config.toml
num_hidden_layers = 12
hidden_size = 192
num_attention_heads = 6
num_key_value_heads = 6
head_dim = 32
intermediate_size = 768
vocab_size = 1024
hidden_act = "squared_relu"
norm = "rmsnorm"
norm_place = "pre"
norm_eps = 1e-06
positions = "rope"
rope_theta = 1020.0
rope_fraction = 0.5
qk_norm = true
attn_scale = 0.177
bias = "none"
tie_word_embeddings = false
parallel_block = false
extras = ["some layers without attention", "local attention windows", "exclusive self-attention", "value embeddings", "hashed n-gram embeddings", "a smear gate", "an embedding shortcut", "learned residual scales", "skips across layers", "capped logits"]
init = "trunc"
init_std_qkv = 0.0395
init_std_o = 0.0395
init_std_up = 0.0395
init_std_down = 0.0
optimizer = "muon_variant"
learning_rate = 0.00492
lr_mult_down = 3.0
beta1 = 0.93
lr_head = 0.0099
max_grad_norm = 2.0
warmup_steps = 70
schedule = "wsd"
decay_fraction = 0.296
decay_shape = "square"
final_lr_fraction = 0.0
batch_tokens = 65536
max_seq_len = 2048
doc_mask = true
train_tokens = 222400000
max_steps = 3394
dataset = "wikipedia_en"
Each number is 128 + 24 x the weight over its row's rms, rounded and kept within 0 to 255. Layers, rows and columns count from 0. Numbers have three digits each. The size before them is the row's rms in percent of the matrix's.

# layer 7 MLP down, 192x768, rms 0.606, rows 49-191, columns 640-703
101:119121069129156162102152164130136140139157140124167057115115082102153173132138146113147103103137104112149161141116108149089100142128110071113138137122115112153139135150136116109156168129098112
096:087142138100145128162114145146140120096151122160113134165115146133117125102115125140135160103105147127152148167136156094110157109135123130116117146078102161104109122141135101109068119126115160
097:127126126128130072143135123139120147123112142097112179173136140156101082123119139137118158121112123128088138128125145120141109120166109151105119119126132130134105097126119108104110102129137118
103:119149143155136158116134159145127135077155096087113117112101149100141097164105122158124120136110119073166144118157149162132127118174123163137180128132160152104144115090141099115118148187176147
097:104112082150138158156124160154149124091123201111134111124130102135134127111132130115122161189119151119183150118111115116140145134147115100168125132122120134140142091129134174165124076160180151
099:072113126126158133164157134125146167164183177127100100107091097109149108152157118110090090094150160123140147174115129139126089152127142124096135104142106105148139117129150132100098079150134195
096:099110163155128131128105125145103163150148102152134173096113113160134176127105154167138124152117111151131095124154144096116121119119185113140118085200139104153143126133120156141135120127165142
098:116088078122079110102127126160131102124156130167144127137125116138113108104169092146148102168143126136141101092137139099120109082127162077153118098140120155153134137129126128095189157102093149
098:133143132131137118116148152114147107094099135119130155152125163157119117111124151110170178093144132130128146155130157131119113147107117131136125080134123143136147170115141145186170106145145085
097:138126123148091176183121155117154104140121111138136118121136134120117111121116143152145129158149153159156075118143142099146125121094098155120134124110127123133111132154151105120103143112121131
105:106147135134104162144163086141137096158136189101110130150134121093122127091126105173126157129116093126094153150087148100093162136094141150108128174169136169104128133149150110140099147171123138
103:171153153137128109136129126111129166143118124070122127118146164147149124114125127125089137105162146153121136115119101166163144097134090105144117159090119132124115103123142117127115134126102170
100:103157084142116155163154120072130125137143143167120147162129129137140120162134123138132096115126112148094121143111187119136107177134117138120146157101151144075140135098168130121128113107141168
097:153072106167145148119121096107099110132129138104101128195101110118106143149134131121137122090132117097115118111089141118126149130117087113108164091122115113100133097156168126121152112121122143
096:100104148131116111142126139098171085162091113148143152133138154100123091111141120105134116100117134071164137115135144144151124140113128140084137133099103108149132103105131143120110157120130100
099:120150133129100139102140097109108093148112114108114156134129111118139117134126145148133114117126171082104163127101125122136099113137119116133098122150070129126142148108128119098065114086097112
094:132153146157169125129134126132097100118153101134150120124076148140155145156134158119120106113109135121086142144114157124148074114159132150132113108141140129154108100113125130112134172073170115
103:085129111141171145144126115123132089147126117136139134133071117111098083095120140165115120131146151157110146176138155124140133148143132179164173127138167146093091133119102135126158084096110111
101:115184135114149156115130126136096137090090111176099127067125095096096120106157142096116112123114105111087071104105104145127119069136173132111120121110076142159129144170139130149167130086097137
099:125101125137146142136142129093067118141104109138120127140105165144079151136144132097120108158108096130112140107085121112162132158082125133132112120130127126106152136073148087111129096123125115
099:159152113144117098108133179094127104140130121110087124103111123147144161143165119156120146126074115133068105154131150129168134157141078108104139112124152133090143087092114120125143119102144172
099:113122182095143142131119108136152143133084087104150133125098177146155109152130123118132141128129131162154109120139110127167157157100165125111130158133105124120137154081100123116098134123117134
099:117108152116141180108132133152134150128100142139120154119099137133104142122169147161153183119155137120126138137176138131133080118165082126133116152149137117132097085125116119103088174150141088
099:125100086140084190147132108122126156120113124119123145131133130134173095115149136086100143128129136132122121113082121115111133155162138156122131141139151136095123157110140161121092115127163137
100:113109142101147163143154149100139118148163114135156124159146154110105116118152157142116124089105144098145102094161130151117128138146151118150081138130138140115158119170167095122106153084117151
102:143136129142120113190161092123102125147109117149137128095134171075134124140143133138125119174128147164112155111103156123131118134129086126121108098120145157125154107148083157144140111119093099
101:148108092142069130101157168128115141162130127089143136105115109138152111121140143114160103144128145164113112170132129136152063120125104115159120131074122141155154130120102107113117167125111170
101:108099113117171158120146198147128130137090134066144139128133157137094197140131112063114171140090132088150047149141148144092135140144169142088117123133138122108147150159133108172141108119129145
100:158130125098150117100107090112147144136121125090167110125161095123116111094098152109148100140104123114133162115104137142153141136146128126136116130137141114142120145089121141158098118131132154
105:143102148078153117111105126123151082124141128160120106131092136081133149152151138099136170132138135106134142134115133093097132144116128073134092143135095111143116152109106119110153129132101126
099:180145137116122121099151128124080149120114148109116123115134132121121153110119118145132138089097129111163126159119128169052188093163105127120095140180117151153120111141136111090135119109121102
096:112175134098132162165148150129153103138153155079113157128154151112101147117102127104148080099146144139135135095094140093179172126085134147131135176130134158107151099126114117097174130096120136
097:119104164149157102125141129090097138121107107111147133135125103115146082143145124093134100135112159141119117086093123127131141154148102129137106122147125124112124142109132115144148080133095152
099:116125121132180131111139106131105051158088143138140145143089133112140123187142141112079137127094111090125136103130149108160147135111129092116114150119134173155137131132110101130156154116082121
102:146099168111166148140125134175121088089140154094118159161104110074133124131136127192153113122115137134110123144090152126149063122141155107150110171137094164099084166111140153103108110124112155
099:166075085113151124110122123117080131163127114131126112163131109156118097130123117159115135170181110133119147076149109170161169108123158153099139106098169151066180136143144149163099142111094121
098:157169137147122095130122113107161164132132113130162128111105122122091113158144133138143159124164129127124136131116110119135151127084149178085139151173101144132126140105127148146126138141111150
095:200075116130122186158116107129141099125131137176165159115171115129118101117132149094183137146161154160117127128125143170079150120109149141187128127133138123119176156177136112148132119159093142
103:150159146131138125114112105114153110148143107095086166145076127115099109115130125142134097148164114123156118127136127142148088137124148117129138128084172129152150138135133165110095183151120123
101:136147092140116152126102130129118128122112124119133118154119158136135122160137134155135151147130145123163167185148155144132139070130194087102129183130106140132116092135112129140107076147115191
101:126192097089121102146103154151147128154190135128099131098168136142122103166117126136117146129149144195141145112165142113116150141103122100143143159150131139082116136103136111145122116135138105
101:130122156141104146182137121126147146117160137118140143112082117099120104107124118140105145107119132096136121092105074123151141071140144131133127180121108170132107125127128128163165148132162145
097:103147133127148109153155149127163133160118148132141109112131109152138087130128159171131121100128128123146133117112147083108099122143155160137167113157144161143156105126098161118122142164162118
100:153097129116145108102080115107151144100119143113128115097130107111116125166117097124150124177114147087154153165177135130110067127140161122179100123129120089083133112121111113115146121117107145
097:116122117136150144096161123159131121164083148140136146115134147131142096132142153149111122138154106155119167143110125110100147131138108097143136135128122161125132109126106181175126166132156135
100:107114152135116114129126093150141139093108103098098191153122164121123106112129149130164128085110120112161133081094154139120105112165131101125142131178116127112087134113108137122126114139128093
101:151146145159139160147059123079066126148124126129139130110155090149093128131125135106144142134109106111132135153119120155089093140156136073134113104127119121150117132083123150129109182187145101
099:113132094152155150085139138143131117085109106130108146191122125111136145176124084109140162145086139137101166159109121149120131137148088109162091158106097103127154089084154138079138131125148129
103:161159122117144098144173149137140144180148154085131144124119106117156151113137127163167115158142124133107102126127148135126144136120135172186136103138145126133143121118101161136101146140146136
100:142102172166083120115133164130122133137167062171126145121129136130096118110122100146094117121145146110124115183166116095098127154130106140119140067138129162167134087142106165143105112141131101
100:127136057127164153118148131143121134114135122099129151107087131086102123121110113139122145147129117162101102119140111129146079153099118082141104135143152130127143141149131179153099143129103159
111:138118138146095153088160093122107124140145140147099119105140166096134127123081098134131132101144131112120127184116105113126146103178119147138130149163146157127105119123153115122132107158141121
099:161110164153113169118132149135097153176118095119144132166094107136125153115127131154127110107087141090132140089143161109114093167124115124122224148106100158123113125144133104135170146142144160
103:126123116143122146152168166138135143136087190107131123099125150138163073141176152123131154087113114156147170141099148090137123138142110157143123128101111134159113140109084127111129139111144136
102:117143145071115138104134103102135117115124133138153123135147116096153113133104129126109099160118145092141138123125096107096156118165171078111143110148100123164128141136086115132127100133103100
100:176139106155072146115105144144093131121135119144134153093128144109149178110142142135160158109118113144137135137127179171161134150135115156058156104120126151121131112090154162114114121148146110
098:143137099128118075161148118085129168104123151122129145138134086133140105171142106131127097136122101092149132149161117073159113160128140130141154136108087107159152119132118123139136132097145153
098:121115141127082126183112082149136107163129124091124109125150141127150129074164116110115176144128110139126156089105137150125150160117077128109137162121175121110125110144155110127130103150120079
101:109146109092110135133147112117130153139138112119096127144127147132120155098110106132125182146123105156138152148150116109092120152124122138097116120134161105122106116096110086128123103121148129
101:127093131113155172122106153093132120133119151154129109161135119142141104165140152136142115136115160153166123171132130159119129131132147119102068147173126126117087121148163114121137131163154083
100:151126107127169122129128137098108151180105124154100128157109123095181127132090129101139135112112136129139138131138124099117136141160158078127101113114125146141109132130121112113149130096149170
107:138122121072154145123102088119119141129149097145110148114107121108165093125142113165088152138135067130078146099092108153094146129139152114177123088188128146101149155115115128130143109153172095
095:105149173145146159131098136115123099134074170078139153128145048125116118098135134141107084141114145133082154119106145149104142161168170132105133106121111132136135153148062138105121123111148131
099:101127151122129117095177122097081097107120124141123160122156085118139136097129162126164081135117107101139140116133131146118138153148132145127126112141111102098127159109143126115127146096133126
102:129124140124128179122185119133102086132098116164126126138089134136141138168124132116123138079148151110144158140121117105105153117123069105169169101146125119118102096142128154136145123137130098
106:087147128156142111094141113122136104158109085116150140116154129141167119144137110169132142104112133200130118139135133113114124119144135129115111141165138130100180140100107104097100153122135117
102:131129124127137124117150156126150121164119127106122164108159106133123117125143168135120138121140128148105117168117126127104138155136139157090104105098121088103061146148143109089138138125101153
099:126148113150108139114113119179126161147186158174119113129151119129143136093132122086142138151119069114100114165123137090161175102161155126165127113143147128105111090088131149133149132129097149
104:128146124091073081077136136148140136145147117152130092130154081160156159094128144174111118113058132142142132100111169143116179144120112125109129114181125092103173078117162133096127130146147179
102:142125151101089111117104099117147127152133115116114098091126103121103108123119112175132123100167123122153184143098153131135151132114116108118162146128157133112150120131083130119100154091106138
096:120100130134099122144172125085162122125172189123081118144158114124118126108105148108086139138113164150134125100114071112149134111127127152148143124157124128125120155142118132106071143145112124
102:113158137138094127121116141090131133163119093115133126147171136149150111158178102152114104072171123129148165131145145142100139140126110121125087145138132179082117144114127155138105136086125154
103:143102153093129107144140119109129076101137103112099149144153124107131092122159114157121118130115123118134130097155150162095119164206127142148120132093119112092106144126166112142138104128152144
102:119090126115120085135131110115146144184131102118097166115139166123117119113129095134123135117126143129136117093109125152129119129130106152103139093159121152129146088127171100144104092117114106
097:113155089149133135130136111119127134110115112135125137151136104119121091144131115177118112155131124127105145139124174115164090154124114097141135102150126117111099147156112128156132094140091098
100:119125158131162100153090117145152095136113132107140123151183095111105099177132088116111129147150135079135137106098115147148131129133152120079129096132125090127139137101120134116109144144105128
095:168128139123116118102110107127143114138102130135162117112102134097117124123131114135136093108073154145105118132149158106111121121114171180150122137094117088127122149130149144118110113141096116
099:132129114144094088164139109125130213172120188133140145121141122130148115123118101128122171097146145087135132088119125161142137186137108133168140127085126140065130144133148117117121073123149072
100:120087113105125116122121109137139138152157164137120094109133137123163115108089151149091164129153113119098124127122115170111151145136135125162142100122128100138126150099085132176125144153132139
094:109092106170131145147151117098094110106104072097144109128114139105109117110113161142101126098152166116167086106075115097098158159132159099106082139151110113125092152135087127127163155131133121
101:136134113120118080102107126093110142112167132138135198156129117152136154123143102150115107125113151154128146167185113145097107121125105126093109138179120135097132131101147133107140101143153150
101:124143134127143134088120121150138109123141141149156151158155125150113123142143110101147121167150075086168131111099153159142109113115126119107114112145114102127134144132115107076129137098117137
104:120146107132106114103114128143128074090158100144100150096131166092100161121106135132085167111132141140152145177144159122157171078108111163130114145157085131083109098141109123147133088103137080
105:135135105152109189123131042102122098075119124130141136132108129131113102128136102153137136116112129154150121162131161102115133117115153129151125081129128120120137127199112111150104103134141105
099:103145178104151145133126111110093115137145114118133130126114113121130093097121099102142124069148109132146161130108152109113129146119111126101190136112076122132123133110157135154095157097090125
098:110138085125130117164195144184124112157106106105160175136080122104119106169110142177113094142139120144132141123158140068174055153138074172182145132128120147080124133124151145149135190128126142
101:123106117107142135149144118105140124163067154142120122124134168111115148152139152134137114061148107127107130127147144118155138148140089121147127131129156124127101115122145165122160158136120070
100:114107081162148148135130117070138149126111114107083151088140097108133137153081130119117126149064117133108101148092092105119140094115139140160201138140096087119125119138140142141155119176089101
101:103162131098112141108152069078136113107119117131088108149117141133145108131101123107153127148093125151125110123159129116140156147079126095146133160114122159149148165101126144172106103113144086
106:104126125165104139082117130144110086111145104134102116124120094127141155106131148140162105142121146115124138136176103129118124128151141166143145101125145088116143110100130126106160120144147145
103:093080123082118111115140121098120140121136131146137111129142150104124145111137108116122121114122173117086176128088111091087116114125182162097111126146092173108134155142133132144155147114119063
099:138097171138116141136122116117147094128131149134150123166153150124136158159092151125127130139139157148117138125187106116159126092163158176152148144122136146135161122141160117130137120144065179
100:105152132099119099106138100130158135124124121086157087122153112096130131166132166125089138112166108133089084168117085176125131118151175102163121159148132138119147108074143149119129148177097114
103:150147110133098163146119131123192141144112137126123087134119143173130105140129165128139167069129141107121123147145133073099159119103132092108125163102161099115123166162094140115130122128100105
098:156141091169141164111090110150128104124128100135113117117145101124124106132142113096075129151132135124119148173133136102122099109113132107107111096107126123139111091095142089117141109147153126
096:102088089155146097142133104110104095117135126102136150158134135134142106128142109141142139150151166120106117116119153100099127196120164165138127100119115118117173148088081148145138120113149154
097:159139164065169110154141136137129140133101128147089107117164113135116091109140137150184115135165119128112086145131113127145106125112129112130129088118134130090123144126124143130141152117090118
099:122154099102101128123142142094110152139159143130120112096133128092103115125155118130130139139150151126101143161108099099104087095106118167112173145145150128154143100143146130114132121144120118
104:087130111104126146127130176179126121145108175129118109159190157136122131154186172144114140093164102115123132133118073144115106143081093118148122127127141101117119164125149149099092114120117199
101:161152129127135140137113111063161139117079090145123136122139131114129125141131125138133098160145149105157078166088154105142136166137117114168077089160139139148153106088123165126105167125123107
105:154091171158126127108166109129152161072118109109126147158092148111143094105117145116133123108103147165162097111167119125103148148148149083127078096143144144149106135128137171121109106137141151
098:136131109089112141121126132174122112166114151166180137144128130091134101123110147136055109164145162129119110123100128138126146114123104168141120077119143162133121132128101133094105162141129126
104:121158116116108113119122084191103176140122132144152125104118126136104118111070143102142114148127104096121147133150119132192093124125132155087089137093101146137144057156115102192110124168127153
101:066142098096138144145143133101147114088113122163103084130130136081118141102081154151091110144114150130126072123125115160176148097108114081161164133103128140105126145159143110110129150115164122
101:110127129113104145109193145128158124131142110134137173126154144140166182167136140098147105122136113153143137126137141123118165162082120136161135153125164199101128118130102130132122092159105103
107:133100164112093115129125135095109165135132139120133081124131171144078111142071103091101147100139175130114148194142155123149105092117104144108122148106126165127155135110116142128142095151108169
102:102119173138158140135115111119140103131148139133132130153114114124139138129112171104120107106153112155161148127119149125110077153133093165137167145143108120146088118072095118154153123117125150
098:154169119143148093120106110119137138151138142149135145149166127165160143102137116122068159168146115152122125121151093096119132145157102155124104123141138161091121107163136129094130128141152147
101:119127156112154097140138145123161094145094127158154121104124155155111111161103111132123102086162097149142113128155126158115129165110128106140116147096102087121142122102142119144167130113089101
099:126096159119113092103141154118101112145107146139100108145099127095122143115103104165102087104156121115116160124136128111146129153127136112112091153180116122173141140161119125124096141141063122
094:147127114108170146128119165169135123118184127124124122139129120127128131137123129110129109078096125148145127173120118179134152074107135146177202129106120130095119147146120153121133135111134132
094:109196126133131110100133108136126150170124183100108092164119152119141117117118120118151095124134093157118119106140114160130151117170143119161111131111125126113141131091165099151175116120173072
097:118144119161136117160160089139127150110111104115157151158089126164132131146089100149146145138140110114108162175107147152136147071146133115142174152154110119102126126107110119101163127183106151
102:127117062117094124113146121092089094185142140145163142092118113141145102155124106080057115104103126102077137111134126129148124142085146083151110116173114090150115112143142147152133139126136122
094:156138113135105137178154159157131121129132128125150054087102127101179109161169148086091099146136132125109158098133134113137171115170111128169153163161131106112095127142077160157157106117122118
099:122130150131152126143083126130136127129102151138125101107117157158153143102137130126120094141111115100118133142122106125167142150137188120161102049124140082136136145092166132118169129131138150
100:140136152081088177118114132145076166126089170169134129082149173144090133148109115116151134136131105147131142103162107159125147146135132153143138082107130130143152162141184108112131156122142103
104:165161128121085146102123084118130148107127160127163124123113137131090156143107173168126120126069129191134110106133127115107124108101085126116082120150155113135097098135123168118101150090060116
100:170186131134125079113105134110148129118137135166163120102129116123162143167132099110121113153149119136130140119103120138159102134131158126110147125146143147123079113098151138163144123129135139
097:134148166146148144185103099106192123115126121133141097137135107120115114133135141186156124136144090151157154169063162141132120144133105132109091134128139122139147106171134125122064130143134161
103:113117156152152126159115089114107102138097092120162110176102100108177143133108162065138171106140177189151145157096171122160074154085120109147128127127101098117161155126194128125089104056081118
102:148139135112124175119117149121154107128110165167124119146122085133111106138117099169134117134112093136091090173110112141137107124133140142102105096122119118128114134090154109132133094130108164
100:137109116148069108109138156152175142139166095161122145097133145163063113073142143139114131120127140073142133122145170132079117117156098138118141130159125166138135111108119085151115148094106134
102:142150119157139121138159119112143104169123142130129143143090146156102084150111117140106161085140127102108138131129203157129122096104133148063165132178092149139154096190132115127108123109138115
102:135093117104139112121132161115129094140114107197142143163142122100158136124110096147128151141070131167116137144155147145127118152103113084123133172112109161131108106124157138142093138119157143
099:188140128105106126092145103108167105118117093100136147170144136142175133140130115164122144106090140125118149108178149170153113102147155114116143159093129110114105133156111125180137130133097123
102:164098126116137088175126139100175145128108114127114144138145110130118140136150129116103110103127139100136153126097136125123099134175128151146134149119099078090101130156111136128156121106132135
101:147147121091127113127093137037107113142138144120171124093127091158155148074121145170164100094166113171103101116099099100100135166087150141098151126117137110105118165097108135126126176109100098
100:131116121170126111106133119128120123156106142176155083142110170109116113135119141134131124133114144178111172106110072159135095142133111153144081133151143157092131126084120165122163099129121119
101:149162136154132130133100139132108130174113122132153115167126125121121107126152155149108089115073118125151119152125098166115084121149156069147075137080106117122125111119139106106126111113119087
098:097165146120104112178092119138115101154145166120119114109185105121147117106175126181121068117136076138122129125131136088098111113139162122125146156100107107122136119129155125126129164146146119
097:126111124169128097115125157123130129120125140109106093088155151168099105126108120133135131127082084122121158123146090118114108134147155094122113145130113140122171118132086077106160116054174104
099:149115058171142099143115135139159124145084168175142125143080153128114174099119069100094157118156127121098187149090107111098107139101160149176102154139086156143126128129105105132118145095107124
102:158162130141150166139141096157112119088115106092083128113098168138153102139148169102094082101129159149144174124128146118110118111105108100139130140114136130112115122085136069077126110124145122
096:147143115152089099104086124136125150103115097132128109146122098105173078125114204101112117126129095123143111131137117152145119133058124081161113098115165121146123150158105101117134111135125116
098:124089153114110132101144113086095146145148111135154090096129104112132146138091098134106119107165113088125166120130154117143126138148076110139111128075123174129127102128122085158155149135139125
101:129118136126144175109098121130138130162086100137101107116096157145130134124145129102154108107160139120138128112123126142124121107144147165148140131149100072130102167160119109132140118116140160
098:088163132106127114101137144118147157132146108152131059133132100119125093148136139128144152124117163123137134103217093128120118148162183141123151101123105093154160126141086110124108098164107136
095:145124145143130119114109135142119134139116161138136130152124179159136174103119103121133150104149133093114160112111171088126135087077133151111131144144116115129139119138140076044120115122084144
103:133085070194167108118098083110161110110126145119119117126205122147107151140119145153134144134102128149118157178141149123117136130050132056139137141103147139148061151123145125135120126087068120
098:118170121118113140099120131102144139123121141164113100153125154127174132152131150102164159143113093118126143084139112150098134118136137100143110119141112088178151145126141081134138102132094177
102:161126151095120146123117068182130159151150114127077160107145138154109143157093137121154121126114116127105121200132107098147153112130166099126143157122149129079108147126152162112144172174104169
100:127146186090074108126134106099110132111151094097134113148139142114129063110129098152110114091078108116111118120141111166110123136109072149096135107128117134097101129149095153115150146103110096